From a checkpoint of a small transformer trained on Wikipedia: 56.4M parameters.
Each number is 200 + 40 x the weight over the matrix's rms, rounded and kept within 0 to 999. Layers, rows and columns count from 0.

# layer 2 MLP up, 2304x576, rms 0.121, rows 330-402, columns 288-383
224,192,262,197,190,204,216,161,265,134,230,157,288,148,193,295,224,240,211,168,143,180,253,279,230,225,250,248,219,179,297,195,100,112,222,179,154,219,209,188,174,286,192,206,229,225,215,188,202,195,211,193,248,218,209,161,200,205,225,232,239,219,179,248,194,244,265,163,219,211,157,237,247,153,248,125,217,158,102,222,135,198,169,221,241,189,245,211,206,107,133,186,135,196,141,162
219,242,251,180,245,231,114,153,170,195,199,289,184,166,205,178,161,202,184,167,191,230,216,219,231,197,178,208,198,281,145,245,147,144,259,211,262,226,189,160,200,143,194,188,175,229,207,178,228,204,190,199,165,211,263,186,228,204,164,281,207,198,184,206,169,184,209,191,189,184,193,220,205,181,179,168,185,242,160,253,241,169,217,182,214,222,193,210,167,215,165,281,206,179,221,224
239,119,214,142,219,224,235,210,206,171,162,258,102,164,194,191,153,171,184,160,198,156,211,126,177,250,208,131,256,223,193,232,171,247,154,163,233,223,171,225,258,164,214,189,192,243,269,198,150,240,166,265,151,194,160,241,169,166,205,217,209,171,270,234,231,214,222,178,151,171,141,137,178,251,171,203,231,154,158,187,254,211,190,176,229,157,177,288,223,153,140,154,173,219,199,221
189,228,192,186,210,155,213,202,136,278,235,172,173,279,224,214,235,254,274,204,244,209,217,217,182,209,203,201,208,237,163,213,219,166,233,220,155,148,239,191,203,175,231,175,122,135,245,205,234,250,203,257,167,192,242,266,187,193,103,201,215,193,187,189,169,194,205,172,172,169,173,222,198,200,129,181,156,188,240,123,184,202,234,208,186,195,164,228,134,167,213,177,194,213,225,196
175,193,194,193,238,178,228,227,281,234,241,243,184,197,198,169,213,183,267,250,180,164,186,155,202,196,211,229,170,179,135,216,183,200,224,197,153,230,202,220,212,192,172,254,196,232,215,222,159,199,142,208,171,199,217,207,177,196,134,193,209,187,224,236,145,173,260,179,190,160,187,236,158,177,162,157,161,234,199,188,225,216,206,221,101,199,145,160,220,194,216,205,178,177,209,208
170,221,180,214,192,163,224,182,239,221,189,185,161,195,177,179,215,226,187,191,138,198,180,194,201,141,216,252,229,192,171,192,205,191,254,130,202,208,219,172,256,241,190,213,225,171,203,202,180,163,271,168,255,198,189,228,192,159,219,230,175,226,201,232,173,208,257,191,213,236,234,167,211,101,205,159,186,180,238,180,217,215,147,259,202,173,242,167,218,169,186,170,213,167,248,166
223,209,222,201,211,221,185,92,256,236,217,197,186,83,233,162,208,255,213,163,222,180,141,217,110,231,210,148,182,246,198,242,220,226,185,148,248,162,226,217,209,197,247,199,246,193,187,214,250,199,125,265,218,226,207,190,186,273,202,243,194,152,200,200,158,214,188,153,122,147,192,186,242,197,214,184,173,227,118,170,249,227,208,232,277,178,214,164,217,149,260,133,190,142,224,196
123,205,190,170,177,198,138,210,139,288,208,246,187,199,195,117,125,141,184,260,186,168,179,248,244,181,121,172,190,127,190,200,148,261,128,228,231,271,108,253,199,152,221,154,179,215,206,178,293,204,177,223,210,223,190,203,203,174,156,157,197,211,216,208,193,243,227,198,218,214,219,251,264,219,92,195,182,99,291,179,173,199,251,236,170,187,162,242,269,296,263,216,180,115,163,216
195,172,172,163,189,230,216,177,212,231,263,251,235,244,148,135,212,186,181,241,258,289,142,167,222,231,167,169,215,179,183,158,196,147,222,207,180,185,171,222,172,210,196,274,186,189,225,239,291,176,190,142,161,185,250,304,243,202,230,214,184,226,145,112,150,255,173,244,130,202,239,223,158,234,193,252,174,296,174,268,143,251,297,155,164,172,217,259,225,174,238,221,152,131,187,186
273,224,175,178,245,141,203,175,147,220,195,155,193,229,234,198,293,205,242,186,242,188,273,233,200,213,197,207,246,182,215,251,238,256,204,185,188,185,210,280,222,229,194,228,275,237,237,181,219,159,205,224,183,280,178,248,193,215,260,196,198,227,177,149,180,194,206,198,194,132,132,243,192,174,180,201,139,186,200,219,222,203,237,135,243,231,204,182,191,253,221,252,215,247,200,261
139,212,153,194,171,198,165,239,131,198,199,223,160,149,190,253,176,178,152,186,213,250,124,224,190,277,263,207,206,234,215,196,165,175,230,192,193,216,209,218,180,166,128,178,192,233,222,193,255,203,151,192,251,206,147,264,120,173,189,225,149,226,157,271,173,167,215,195,201,165,242,203,232,190,137,147,198,177,201,201,256,209,189,222,152,209,238,179,226,189,181,214,162,211,197,197
210,186,226,175,121,223,214,296,239,256,196,164,218,233,195,205,186,183,175,246,233,249,196,141,190,221,235,195,136,213,221,171,166,171,178,210,207,182,297,230,177,206,209,225,261,241,227,198,201,186,262,188,183,178,164,201,239,198,208,147,222,163,193,171,208,155,142,264,176,209,259,171,171,151,224,167,166,238,227,210,169,149,183,198,221,201,189,224,257,184,257,233,284,189,169,229
140,269,203,230,194,192,179,162,215,226,253,198,192,179,250,218,238,210,206,284,192,234,258,209,151,173,173,162,271,111,317,196,233,184,135,157,207,190,233,163,162,253,219,180,170,168,226,248,195,127,169,226,162,157,158,224,231,241,173,173,131,256,154,225,160,201,132,154,196,206,187,256,219,182,212,246,191,184,191,198,201,148,158,178,221,160,210,212,181,181,194,150,224,177,190,197
179,200,224,201,237,142,217,219,223,182,217,168,215,187,270,284,204,239,206,205,165,202,233,279,211,267,208,219,177,195,224,179,244,211,234,218,164,190,123,148,188,185,131,185,204,245,186,235,228,186,178,183,285,175,213,114,223,153,212,207,311,163,159,178,254,276,215,206,177,159,167,172,193,179,171,203,227,271,178,171,224,199,200,271,227,264,163,209,224,144,250,184,176,276,226,201
195,176,166,231,235,162,216,146,174,287,194,188,204,132,118,265,232,208,158,205,168,183,174,214,149,198,145,263,185,180,258,166,208,265,177,242,180,228,193,193,195,213,168,126,194,258,136,213,269,258,221,95,168,209,207,220,196,154,162,211,196,289,205,215,177,186,165,198,177,222,190,205,230,122,253,270,190,178,235,149,215,237,250,268,212,182,229,217,220,156,215,209,229,265,216,188
223,183,134,228,164,157,224,254,174,228,244,226,181,219,153,270,178,203,167,251,235,241,235,268,261,249,185,129,276,215,203,173,135,198,182,148,228,175,244,214,283,260,318,171,148,220,241,145,174,233,234,161,176,219,221,168,229,238,228,227,169,160,229,171,197,163,196,139,220,211,199,177,160,270,256,200,145,215,183,209,199,231,279,191,169,200,150,207,158,134,138,215,234,218,217,194
198,178,134,165,209,213,166,128,240,160,270,130,94,149,214,100,155,160,206,212,190,144,193,188,236,132,245,246,110,197,178,220,239,191,234,168,199,165,292,256,156,160,171,234,138,223,231,236,201,213,149,203,142,238,225,190,162,127,190,132,183,208,168,213,169,190,166,228,206,110,178,199,211,154,226,238,235,165,166,248,164,266,259,223,229,132,195,242,226,205,213,198,203,212,168,275
232,182,205,152,186,213,237,111,200,266,214,145,209,218,225,168,228,162,239,217,151,197,121,222,224,256,271,206,221,225,156,229,230,240,210,245,229,227,227,184,192,173,258,236,153,201,180,282,175,165,191,190,228,188,235,151,215,252,277,275,248,222,250,208,196,191,199,226,210,137,165,212,204,158,180,201,206,181,175,161,216,231,240,243,189,119,265,137,225,162,222,207,132,164,151,214
187,164,214,162,194,250,201,218,173,203,258,146,320,221,192,192,268,252,204,255,177,170,202,164,190,201,128,184,217,225,226,229,233,175,208,172,161,143,248,197,236,192,191,240,216,180,275,241,130,206,207,275,209,201,204,189,114,228,178,210,152,255,168,307,156,236,214,198,160,183,181,248,197,247,175,251,192,122,182,215,197,273,246,153,105,203,201,265,214,184,165,186,263,181,211,227
200,233,224,213,190,215,163,204,251,181,165,265,165,238,171,155,239,264,144,220,194,131,214,184,194,180,150,266,149,224,194,248,259,216,224,257,238,279,273,162,247,248,238,179,181,238,198,245,186,268,175,191,205,239,242,181,191,252,189,259,274,166,251,229,276,185,196,242,209,194,175,189,186,188,140,209,247,250,147,195,219,234,175,140,177,314,195,236,166,157,205,259,132,103,143,208
210,180,212,189,243,201,248,246,324,254,189,175,246,233,157,178,149,149,172,244,259,156,158,185,208,154,226,171,189,237,162,166,222,122,274,203,193,173,232,209,216,177,244,220,168,256,122,221,208,188,250,135,197,231,211,198,114,278,174,214,202,189,245,224,182,200,225,233,189,284,191,180,239,172,187,221,214,185,165,180,216,225,117,168,195,183,279,193,219,248,176,110,260,229,161,222
212,152,207,221,142,253,219,172,257,245,238,148,158,157,166,130,199,308,232,233,170,199,249,194,243,213,169,198,157,253,136,213,226,315,182,185,229,122,242,231,140,206,214,228,212,258,221,162,200,227,228,215,199,238,224,209,207,173,249,211,209,224,345,165,160,204,139,164,182,115,230,132,172,294,116,182,289,223,196,190,137,225,303,253,254,209,143,171,261,215,210,273,221,163,136,219
214,217,160,256,244,176,193,243,165,183,264,256,151,213,154,189,186,213,264,206,203,171,225,276,231,249,225,217,202,150,224,261,193,169,248,255,134,216,234,190,214,201,174,210,185,152,257,131,215,264,112,123,241,170,85,198,178,222,199,199,203,231,157,181,181,161,193,114,252,180,167,217,201,251,196,171,225,170,185,225,279,202,264,169,189,206,142,227,218,109,274,226,145,111,179,228
179,268,213,276,179,151,200,226,144,251,163,230,170,257,140,166,206,166,243,116,167,228,253,145,214,237,182,217,263,213,184,248,196,278,206,172,152,207,164,171,182,167,149,173,198,97,182,249,209,148,132,210,200,198,157,145,224,135,200,138,178,200,152,250,295,170,234,202,251,172,184,170,207,173,223,165,288,183,254,184,249,197,236,207,220,162,260,252,232,202,215,176,223,186,206,173
137,196,210,188,224,174,182,217,222,212,273,187,188,129,225,216,160,201,224,129,151,161,241,247,179,63,190,134,190,104,206,202,198,238,203,232,235,198,206,190,233,191,235,310,175,127,309,185,169,269,221,163,154,228,152,126,211,242,201,140,138,166,207,292,220,193,207,202,227,155,251,173,190,136,255,187,234,143,168,183,226,222,220,281,185,186,138,225,115,223,249,222,178,223,211,187
179,198,225,211,216,214,185,214,259,219,233,177,163,220,232,205,136,179,230,182,187,228,178,117,277,217,168,143,213,192,199,205,175,169,142,251,212,257,207,165,172,209,225,211,264,258,227,193,134,239,236,194,215,168,204,179,188,175,197,173,197,160,241,262,139,221,215,193,182,170,315,183,210,158,202,186,158,240,251,248,267,191,247,198,172,188,201,214,222,218,138,257,218,251,219,135
234,244,134,91,157,98,299,169,245,212,311,214,192,176,262,219,142,307,173,135,264,212,241,174,220,214,197,193,229,145,224,135,215,269,197,242,189,249,182,164,177,188,225,201,201,167,274,262,227,94,163,190,71,152,281,214,230,158,126,186,192,260,156,147,155,215,251,179,266,182,204,191,173,151,156,282,176,185,181,224,169,244,274,119,182,222,164,227,240,151,217,216,315,213,267,218
230,270,235,216,125,252,204,201,231,161,156,252,124,195,213,258,178,176,172,185,223,207,209,202,147,133,218,222,184,190,212,115,181,204,185,166,241,145,179,226,222,206,274,198,184,259,185,145,154,206,144,227,245,155,115,237,217,162,201,219,253,278,315,252,121,204,255,224,147,202,162,188,252,125,200,228,181,175,102,211,212,146,118,243,246,136,193,261,224,230,176,176,184,146,246,166
154,254,235,239,127,189,128,156,209,214,270,153,196,200,259,183,176,204,181,191,206,157,156,165,300,123,220,208,261,224,159,217,232,205,246,185,182,203,172,179,195,271,199,224,293,216,215,219,240,139,285,238,216,204,191,152,194,183,203,130,181,225,225,179,231,224,184,158,210,164,138,219,170,159,111,208,140,192,161,127,197,200,216,197,227,214,147,158,182,182,193,143,170,207,187,122
237,163,152,135,223,205,177,284,292,192,204,164,240,139,215,154,194,253,191,236,112,258,188,247,179,226,160,222,233,260,177,178,226,158,248,147,211,148,144,240,239,227,154,113,227,245,206,190,254,167,172,214,253,227,223,257,216,202,240,202,283,199,211,205,227,187,199,222,232,181,196,280,147,155,133,155,181,236,278,218,282,129,264,285,282,137,263,222,171,189,233,135,177,202,202,234
203,190,185,225,198,211,158,222,223,312,152,189,170,219,286,185,237,236,214,184,242,173,186,199,188,220,130,207,194,190,222,135,139,131,200,198,233,256,238,180,219,171,136,220,228,245,246,212,159,219,212,187,252,184,194,216,159,177,140,159,190,189,220,208,186,208,194,215,176,80,155,189,222,184,197,264,242,244,180,207,238,226,195,210,195,200,185,204,193,229,250,251,216,243,186,204
139,270,174,235,215,215,257,203,230,218,170,190,261,228,161,217,175,189,193,211,175,173,222,227,187,231,191,221,225,228,252,182,225,156,201,139,287,142,157,153,132,231,219,246,164,135,171,164,228,162,161,154,172,183,225,176,252,204,194,225,136,235,211,266,211,194,156,186,248,114,129,208,184,179,185,212,209,178,249,116,199,208,228,202,198,190,254,206,228,164,245,161,133,197,193,144
170,198,210,191,161,242,213,202,189,193,220,150,203,213,136,190,130,214,214,154,248,249,175,140,246,202,141,219,240,239,238,224,241,185,130,208,203,183,261,128,112,188,188,268,265,179,236,234,151,220,234,214,161,257,247,213,282,205,260,222,213,181,247,223,254,196,205,279,215,227,210,193,206,139,253,130,211,186,209,206,195,225,227,195,201,226,182,245,167,168,231,178,183,261,178,254
239,170,220,181,253,239,204,191,257,191,104,241,224,195,195,269,239,145,201,168,208,152,182,166,188,194,239,292,217,177,159,202,230,280,207,120,255,193,245,212,211,228,196,209,211,243,268,204,172,203,165,168,229,215,266,174,157,228,201,264,203,239,187,191,125,137,161,171,218,175,179,170,239,249,191,226,254,194,269,187,145,214,198,183,139,189,274,101,143,255,292,208,203,222,203,186
161,228,261,154,187,209,210,158,158,276,155,214,164,160,286,211,197,216,207,227,267,236,252,321,165,189,240,159,229,236,294,214,232,188,143,296,137,251,210,183,114,268,244,170,131,205,232,223,174,290,137,198,154,245,196,201,185,189,207,259,202,147,279,171,180,230,219,225,180,199,294,187,149,204,132,201,152,254,189,234,202,187,212,214,182,219,219,215,210,173,174,232,275,175,186,130
148,212,188,148,124,202,255,189,223,197,236,149,162,219,209,148,270,266,234,158,231,272,224,140,205,225,222,177,179,230,162,234,199,206,198,201,226,199,200,214,173,237,212,198,182,159,236,220,230,205,163,201,247,230,263,167,162,199,259,169,241,268,197,141,226,154,228,235,226,190,218,221,165,168,217,210,250,258,182,170,186,209,281,235,168,175,105,161,222,126,239,206,225,138,177,208
257,202,173,164,217,203,183,201,153,200,144,201,170,226,222,158,169,217,173,182,235,160,236,181,188,182,215,178,267,230,201,221,221,150,210,218,238,209,192,207,229,202,226,220,222,159,169,191,227,229,210,138,178,196,123,218,203,175,172,196,183,122,163,204,247,212,248,207,188,220,254,149,188,109,223,190,179,171,231,170,233,103,162,249,209,168,164,156,225,183,207,191,121,184,151,193
238,231,208,103,187,184,222,91,251,181,277,249,155,219,183,204,272,217,236,224,218,117,205,201,174,154,180,229,229,190,220,238,194,231,112,195,171,182,243,180,192,206,242,196,191,196,201,218,269,147,201,148,212,172,208,204,222,162,220,256,138,255,249,169,177,160,247,191,188,285,274,142,226,246,230,151,180,193,249,182,179,229,165,178,188,131,204,218,294,226,244,153,196,196,214,211
145,153,216,257,238,203,120,242,211,244,206,245,154,207,227,150,214,236,236,265,164,196,215,206,112,152,168,168,211,240,153,166,206,201,157,129,221,176,247,189,244,170,227,193,146,203,129,215,150,183,146,296,176,252,130,240,210,248,185,166,121,257,215,189,167,216,244,166,198,160,227,223,179,199,182,230,212,228,243,166,214,283,232,164,159,188,152,261,174,281,228,179,189,200,232,168
181,132,210,171,193,231,245,231,185,146,172,178,105,198,216,210,241,171,248,157,199,121,186,168,187,227,216,146,175,214,248,150,165,166,222,141,240,240,219,287,100,222,235,217,148,279,182,261,256,217,128,230,321,199,240,164,182,193,253,233,156,186,211,230,262,145,215,252,144,179,236,181,260,228,189,244,287,154,153,220,230,192,218,229,181,216,183,139,195,199,294,235,251,184,186,223
228,243,128,223,251,206,188,236,226,219,194,161,188,201,178,195,204,222,154,215,195,204,178,168,186,231,178,232,204,226,219,216,217,205,205,173,170,219,214,180,201,238,245,127,224,232,236,207,120,247,182,269,165,212,206,196,177,213,220,159,215,157,223,214,137,169,254,160,249,156,148,245,203,188,244,226,226,189,162,201,211,135,204,266,303,174,189,134,241,259,213,216,162,174,195,162
228,180,161,200,221,139,185,275,249,250,231,260,148,208,168,166,244,200,200,190,152,205,211,182,256,205,222,226,231,251,200,211,135,167,220,254,126,245,170,258,215,211,138,179,155,174,147,265,194,192,198,228,244,290,138,298,170,279,182,176,208,213,132,166,173,185,211,198,202,258,181,169,200,265,201,196,206,185,240,151,208,210,264,181,160,177,237,204,235,177,200,189,233,267,140,184
181,183,212,193,202,137,192,134,230,186,202,198,185,227,242,169,207,140,168,204,197,225,187,174,198,163,213,174,156,191,124,189,215,252,302,191,233,190,172,241,196,255,187,195,159,190,216,205,232,148,204,190,164,263,181,240,182,173,170,189,248,225,152,206,230,229,152,219,153,197,154,188,217,181,241,230,244,226,187,188,199,213,232,222,242,202,196,285,189,194,202,264,211,197,143,185
135,173,208,148,243,197,202,230,187,153,226,146,195,176,278,163,281,203,276,239,193,228,262,222,209,248,138,219,199,302,154,222,194,217,204,230,180,160,280,202,245,232,244,219,266,246,170,215,192,195,128,198,216,260,238,237,194,194,199,171,209,151,279,231,229,210,216,207,227,146,209,182,205,203,288,212,159,254,193,180,241,235,197,210,205,258,187,198,248,221,236,199,136,159,220,174
252,189,188,200,157,240,226,190,211,234,226,176,218,223,280,146,249,206,231,208,211,197,191,198,227,144,208,128,267,134,177,173,220,216,220,232,157,186,209,211,217,259,159,257,239,221,225,197,210,189,139,154,198,191,208,150,177,174,159,205,204,241,165,244,197,206,280,234,149,195,212,263,167,204,178,167,187,136,186,222,228,215,199,193,217,221,169,260,188,230,296,208,211,183,178,265
167,149,228,261,175,213,173,200,209,177,182,201,180,214,191,182,182,182,237,201,233,169,193,233,211,224,195,171,207,124,163,275,177,183,226,296,208,177,187,240,276,213,194,194,175,180,189,175,144,204,211,241,220,163,183,219,213,189,170,168,190,250,128,162,179,262,183,168,245,205,236,239,228,215,187,184,339,200,225,159,159,208,168,209,194,189,233,169,168,181,145,121,229,302,248,211
200,224,223,199,207,134,156,214,204,222,187,189,270,176,214,237,222,228,174,198,284,229,137,253,254,155,263,307,264,194,175,218,247,231,182,204,168,220,262,180,199,150,165,157,308,195,273,189,243,227,253,251,150,222,180,191,141,190,221,166,189,262,155,205,158,171,221,218,129,214,250,206,135,199,197,167,213,177,145,244,243,180,193,226,167,212,250,165,199,179,199,197,215,228,246,155
195,209,153,122,176,164,230,277,252,192,188,258,192,175,191,202,179,203,183,126,245,165,195,173,176,245,142,249,253,211,192,168,180,194,199,174,203,221,220,192,229,228,194,171,222,210,202,238,142,206,243,221,207,190,239,229,198,210,198,167,226,212,169,285,211,212,194,211,182,270,184,174,217,195,216,223,234,219,262,268,251,198,198,173,116,235,244,131,321,174,175,192,221,176,173,179
232,193,188,202,180,200,277,193,220,155,173,198,182,190,200,155,221,271,139,215,169,207,195,251,226,158,181,206,170,154,195,281,210,207,174,234,233,192,130,214,179,219,265,216,233,184,221,215,244,218,193,157,216,210,281,247,244,151,201,171,177,153,198,157,253,187,256,250,237,237,230,224,295,250,178,212,239,121,199,250,240,275,221,157,133,206,192,237,217,177,225,199,221,228,234,235
243,181,219,257,219,186,220,156,230,228,238,227,179,177,187,244,105,233,184,199,225,92,137,155,268,199,202,196,229,173,137,88,215,174,191,118,250,177,182,218,207,220,185,287,186,213,215,162,240,218,264,247,215,209,216,199,256,255,218,123,219,207,310,234,217,237,202,266,204,93,244,108,212,199,240,228,182,234,241,194,229,152,258,239,259,215,191,202,203,265,182,224,215,203,247,207
224,228,240,175,243,221,179,142,253,165,171,198,140,196,223,153,254,181,216,155,248,266,215,183,154,246,227,184,254,244,230,242,168,252,228,255,253,214,199,192,232,217,228,166,250,192,230,148,138,227,201,211,228,256,182,287,155,172,142,229,203,206,149,133,195,264,247,245,219,186,177,240,151,201,223,189,181,155,253,142,263,197,215,150,251,167,125,159,210,224,195,230,158,144,148,175
188,201,199,134,219,235,104,174,154,218,243,198,211,169,202,251,183,242,249,209,165,225,104,251,128,187,220,163,201,265,178,151,194,130,280,203,210,220,162,77,226,225,217,228,147,189,172,160,237,187,171,150,186,259,206,206,235,208,95,174,173,187,212,188,140,220,168,204,276,154,195,191,254,170,254,142,188,219,292,160,217,220,177,211,265,227,263,158,216,213,247,235,151,245,219,183
157,103,172,150,158,248,193,225,236,247,158,210,154,274,183,266,180,206,164,186,204,224,241,220,204,221,80,273,173,185,220,173,149,214,246,225,167,131,174,206,179,133,127,164,208,193,188,282,217,194,196,204,218,186,159,200,193,228,91,179,173,207,200,182,248,167,255,195,180,246,198,203,195,206,216,169,90,177,155,184,235,198,121,190,211,189,215,176,204,183,150,206,247,142,204,230
155,227,229,206,170,203,228,196,178,238,229,205,181,222,216,220,218,194,222,200,257,184,206,205,172,151,210,165,178,158,219,268,221,254,218,249,232,177,175,271,209,291,220,216,177,238,189,139,221,252,121,210,217,192,190,197,232,168,196,253,219,195,239,71,221,275,239,240,106,176,190,178,146,232,220,167,214,273,182,212,210,207,226,184,178,256,163,187,231,214,185,224,153,216,182,121
130,203,295,244,133,201,217,241,234,202,130,157,187,188,132,178,209,205,157,155,244,220,118,216,175,165,219,235,238,185,196,196,234,232,323,228,219,249,255,223,190,167,211,205,204,152,235,182,249,302,210,158,286,156,160,260,169,92,117,190,194,196,247,202,222,246,165,171,136,220,199,210,174,205,145,186,185,294,180,196,141,209,45,240,194,240,166,255,224,119,230,239,197,112,260,91
163,108,148,174,234,209,211,166,218,235,147,213,175,163,222,137,166,189,232,218,208,175,212,193,189,144,230,192,145,201,168,233,166,127,202,265,234,217,248,157,217,203,206,104,202,162,216,179,193,214,248,133,182,274,201,281,271,237,270,189,217,171,212,236,159,219,144,167,201,163,152,230,203,234,138,188,259,239,192,192,211,116,331,167,178,157,143,133,199,241,218,197,134,207,210,209
199,168,114,244,181,215,195,160,249,129,228,220,156,242,232,211,148,241,159,184,164,239,229,173,197,172,233,171,214,174,215,223,251,225,215,163,156,189,211,212,215,268,228,222,288,223,267,241,188,205,177,187,144,208,175,233,170,180,251,225,188,150,139,251,282,188,194,144,146,224,234,199,167,226,119,183,178,218,200,252,216,188,214,166,177,172,179,203,214,176,241,190,224,151,150,169
197,193,175,182,187,174,196,156,184,155,159,209,209,155,207,208,159,203,172,157,204,146,263,245,180,168,195,209,224,320,216,179,197,195,242,212,251,262,218,275,104,196,177,110,219,145,172,151,229,235,139,291,187,120,241,255,213,202,182,167,234,269,222,219,295,220,172,204,163,155,211,198,196,199,183,229,161,221,144,200,196,229,239,258,155,258,233,130,258,222,193,156,180,227,168,280
182,126,205,184,124,216,129,205,228,217,182,190,187,159,204,156,159,260,141,143,267,134,212,205,207,189,258,157,241,150,106,253,200,220,200,204,208,210,195,137,240,268,159,197,196,176,196,258,246,193,162,238,204,105,182,214,159,248,234,233,185,212,155,251,215,181,168,186,315,155,226,167,142,221,197,180,206,155,119,217,172,107,210,203,178,190,207,231,189,169,195,216,191,181,241,203
195,161,199,210,142,270,209,251,205,161,195,151,131,170,187,246,258,233,111,146,196,163,190,202,211,177,220,199,240,220,221,235,231,176,160,230,142,131,163,244,169,201,238,245,192,259,217,210,213,213,161,232,198,156,117,197,117,134,233,172,177,182,139,206,167,214,226,221,147,154,172,229,198,226,206,229,213,164,199,230,157,197,206,214,211,154,156,185,132,137,231,229,207,156,286,185
194,187,174,222,231,221,243,152,284,195,330,232,189,170,252,149,104,192,189,224,220,156,243,190,189,116,213,170,221,186,153,179,238,212,229,205,180,121,207,182,198,175,224,205,198,258,197,196,244,154,202,263,157,152,270,293,267,204,203,237,179,230,177,236,122,181,161,280,226,185,213,219,144,189,162,231,200,169,245,222,220,202,203,190,242,264,227,202,256,196,179,182,234,210,229,250
229,145,100,167,230,249,152,141,258,122,165,201,80,63,226,306,109,209,226,153,173,184,291,356,241,221,170,207,139,52,304,163,220,199,125,238,226,279,180,185,194,238,239,182,237,118,255,183,245,244,200,229,185,184,298,215,85,159,241,179,249,149,175,206,191,161,302,269,187,156,159,148,258,172,176,263,149,190,199,173,209,241,171,247,170,122,236,198,151,167,134,183,259,302,176,144
172,132,177,234,205,171,130,156,248,221,307,182,133,202,176,137,220,151,236,299,160,176,232,258,215,242,266,205,196,251,192,200,160,189,207,141,196,147,227,197,227,224,319,214,201,204,143,146,195,111,196,238,174,232,208,231,187,228,144,157,243,117,234,293,215,196,228,199,309,220,148,159,217,164,104,123,157,188,182,124,186,228,187,224,198,174,196,238,215,171,212,202,136,287,184,211
178,188,175,163,168,206,239,169,245,176,183,189,122,237,198,211,234,223,213,205,211,221,142,215,233,227,149,174,234,172,202,188,264,219,188,256,189,214,194,183,247,168,217,213,246,191,193,210,214,183,246,221,142,235,219,206,174,200,182,224,261,212,153,205,164,202,193,217,226,180,269,227,172,263,183,172,271,226,155,191,230,203,81,230,152,228,200,222,187,206,139,172,202,207,140,200
178,198,191,265,208,190,203,198,180,151,160,157,180,276,250,171,212,255,192,297,231,246,201,191,216,193,203,201,240,181,291,187,229,202,298,218,194,277,212,212,212,251,186,218,183,120,260,176,259,170,252,227,242,147,155,215,197,145,214,237,242,222,121,253,220,147,256,200,177,222,205,188,214,193,230,170,228,173,248,161,158,238,190,86,247,236,185,190,198,309,239,194,227,130,170,227
217,187,252,212,168,160,186,196,250,238,207,208,268,215,245,243,167,214,260,178,194,169,149,212,205,253,233,215,237,207,173,203,170,146,204,218,226,169,197,188,208,190,191,125,152,176,275,172,241,231,227,224,176,189,205,176,184,242,152,227,228,211,228,214,237,228,174,221,230,227,167,272,158,208,207,258,213,241,224,204,259,262,206,196,208,147,132,121,160,258,206,182,170,192,201,259
230,177,183,148,259,229,275,160,217,222,228,259,226,211,129,210,174,255,212,198,270,192,196,205,159,174,181,198,151,205,191,208,230,183,238,179,170,112,169,207,212,211,191,238,197,255,214,213,194,246,273,214,214,238,234,175,188,205,182,241,180,198,193,197,151,165,193,190,183,134,183,187,209,246,179,236,195,201,190,196,210,187,224,226,212,163,253,222,234,182,204,173,197,199,205,89
272,163,186,192,241,138,206,194,156,124,254,191,236,188,243,288,327,193,190,197,218,179,171,208,212,295,189,182,230,155,284,211,192,247,234,108,164,258,207,256,264,229,241,169,109,225,176,226,158,197,184,166,184,195,212,273,165,186,245,211,152,159,179,213,244,204,199,184,232,181,171,170,181,308,221,239,213,238,138,199,194,223,231,239,205,188,122,165,191,173,239,197,234,335,200,199
244,173,231,241,212,239,145,200,193,104,205,256,235,173,213,174,222,239,216,221,186,155,218,251,228,234,276,192,200,309,216,161,219,167,155,165,247,188,223,167,186,174,229,146,180,153,302,182,212,193,201,186,216,188,206,216,186,243,172,198,187,163,275,204,208,215,190,243,238,224,168,233,136,149,200,217,264,184,245,175,178,201,167,170,235,174,201,227,149,133,149,187,217,204,285,219
188,221,196,294,272,142,189,125,211,171,85,211,154,192,173,234,235,154,155,273,223,262,207,246,128,209,172,221,221,250,169,291,190,155,172,241,217,220,185,231,146,142,140,292,258,212,262,148,163,181,124,212,213,223,112,244,182,242,148,182,140,210,182,289,151,222,200,342,294,149,223,121,177,176,170,71,188,293,243,142,174,198,216,248,256,131,203,153,148,180,209,235,168,146,283,278
247,198,180,167,207,129,179,184,211,244,257,237,255,118,135,140,216,229,218,298,197,162,187,153,188,193,191,219,243,226,233,175,214,193,181,157,174,156,287,212,190,217,195,215,201,198,142,178,159,205,202,137,236,220,140,245,223,187,200,181,218,113,236,183,227,224,189,154,230,204,132,222,181,213,255,219,194,173,232,222,165,129,187,247,156,120,231,180,208,221,194,136,228,168,211,239
199,213,290,232,162,189,153,235,177,262,265,187,174,215,252,170,223,216,202,135,222,143,114,174,210,253,276,222,161,183,225,157,158,227,211,191,129,171,181,251,215,197,251,194,175,212,224,225,76,232,150,173,216,238,150,239,171,201,192,181,209,234,185,247,175,210,154,179,242,263,249,132,253,257,156,256,175,200,240,186,169,115,196,288,237,190,218,183,150,165,213,227,133,194,176,219
207,98,163,129,171,183,234,176,188,238,212,131,172,256,219,214,270,244,211,168,168,216,160,217,265,175,197,214,167,235,203,189,149,251,146,223,290,252,262,199,247,239,218,233,147,160,240,177,224,275,206,191,134,214,222,127,204,192,155,230,106,256,210,193,186,97,217,205,181,143,179,205,212,222,158,189,206,230,211,159,236,158,192,232,179,205,253,176,294,225,208,174,161,167,220,240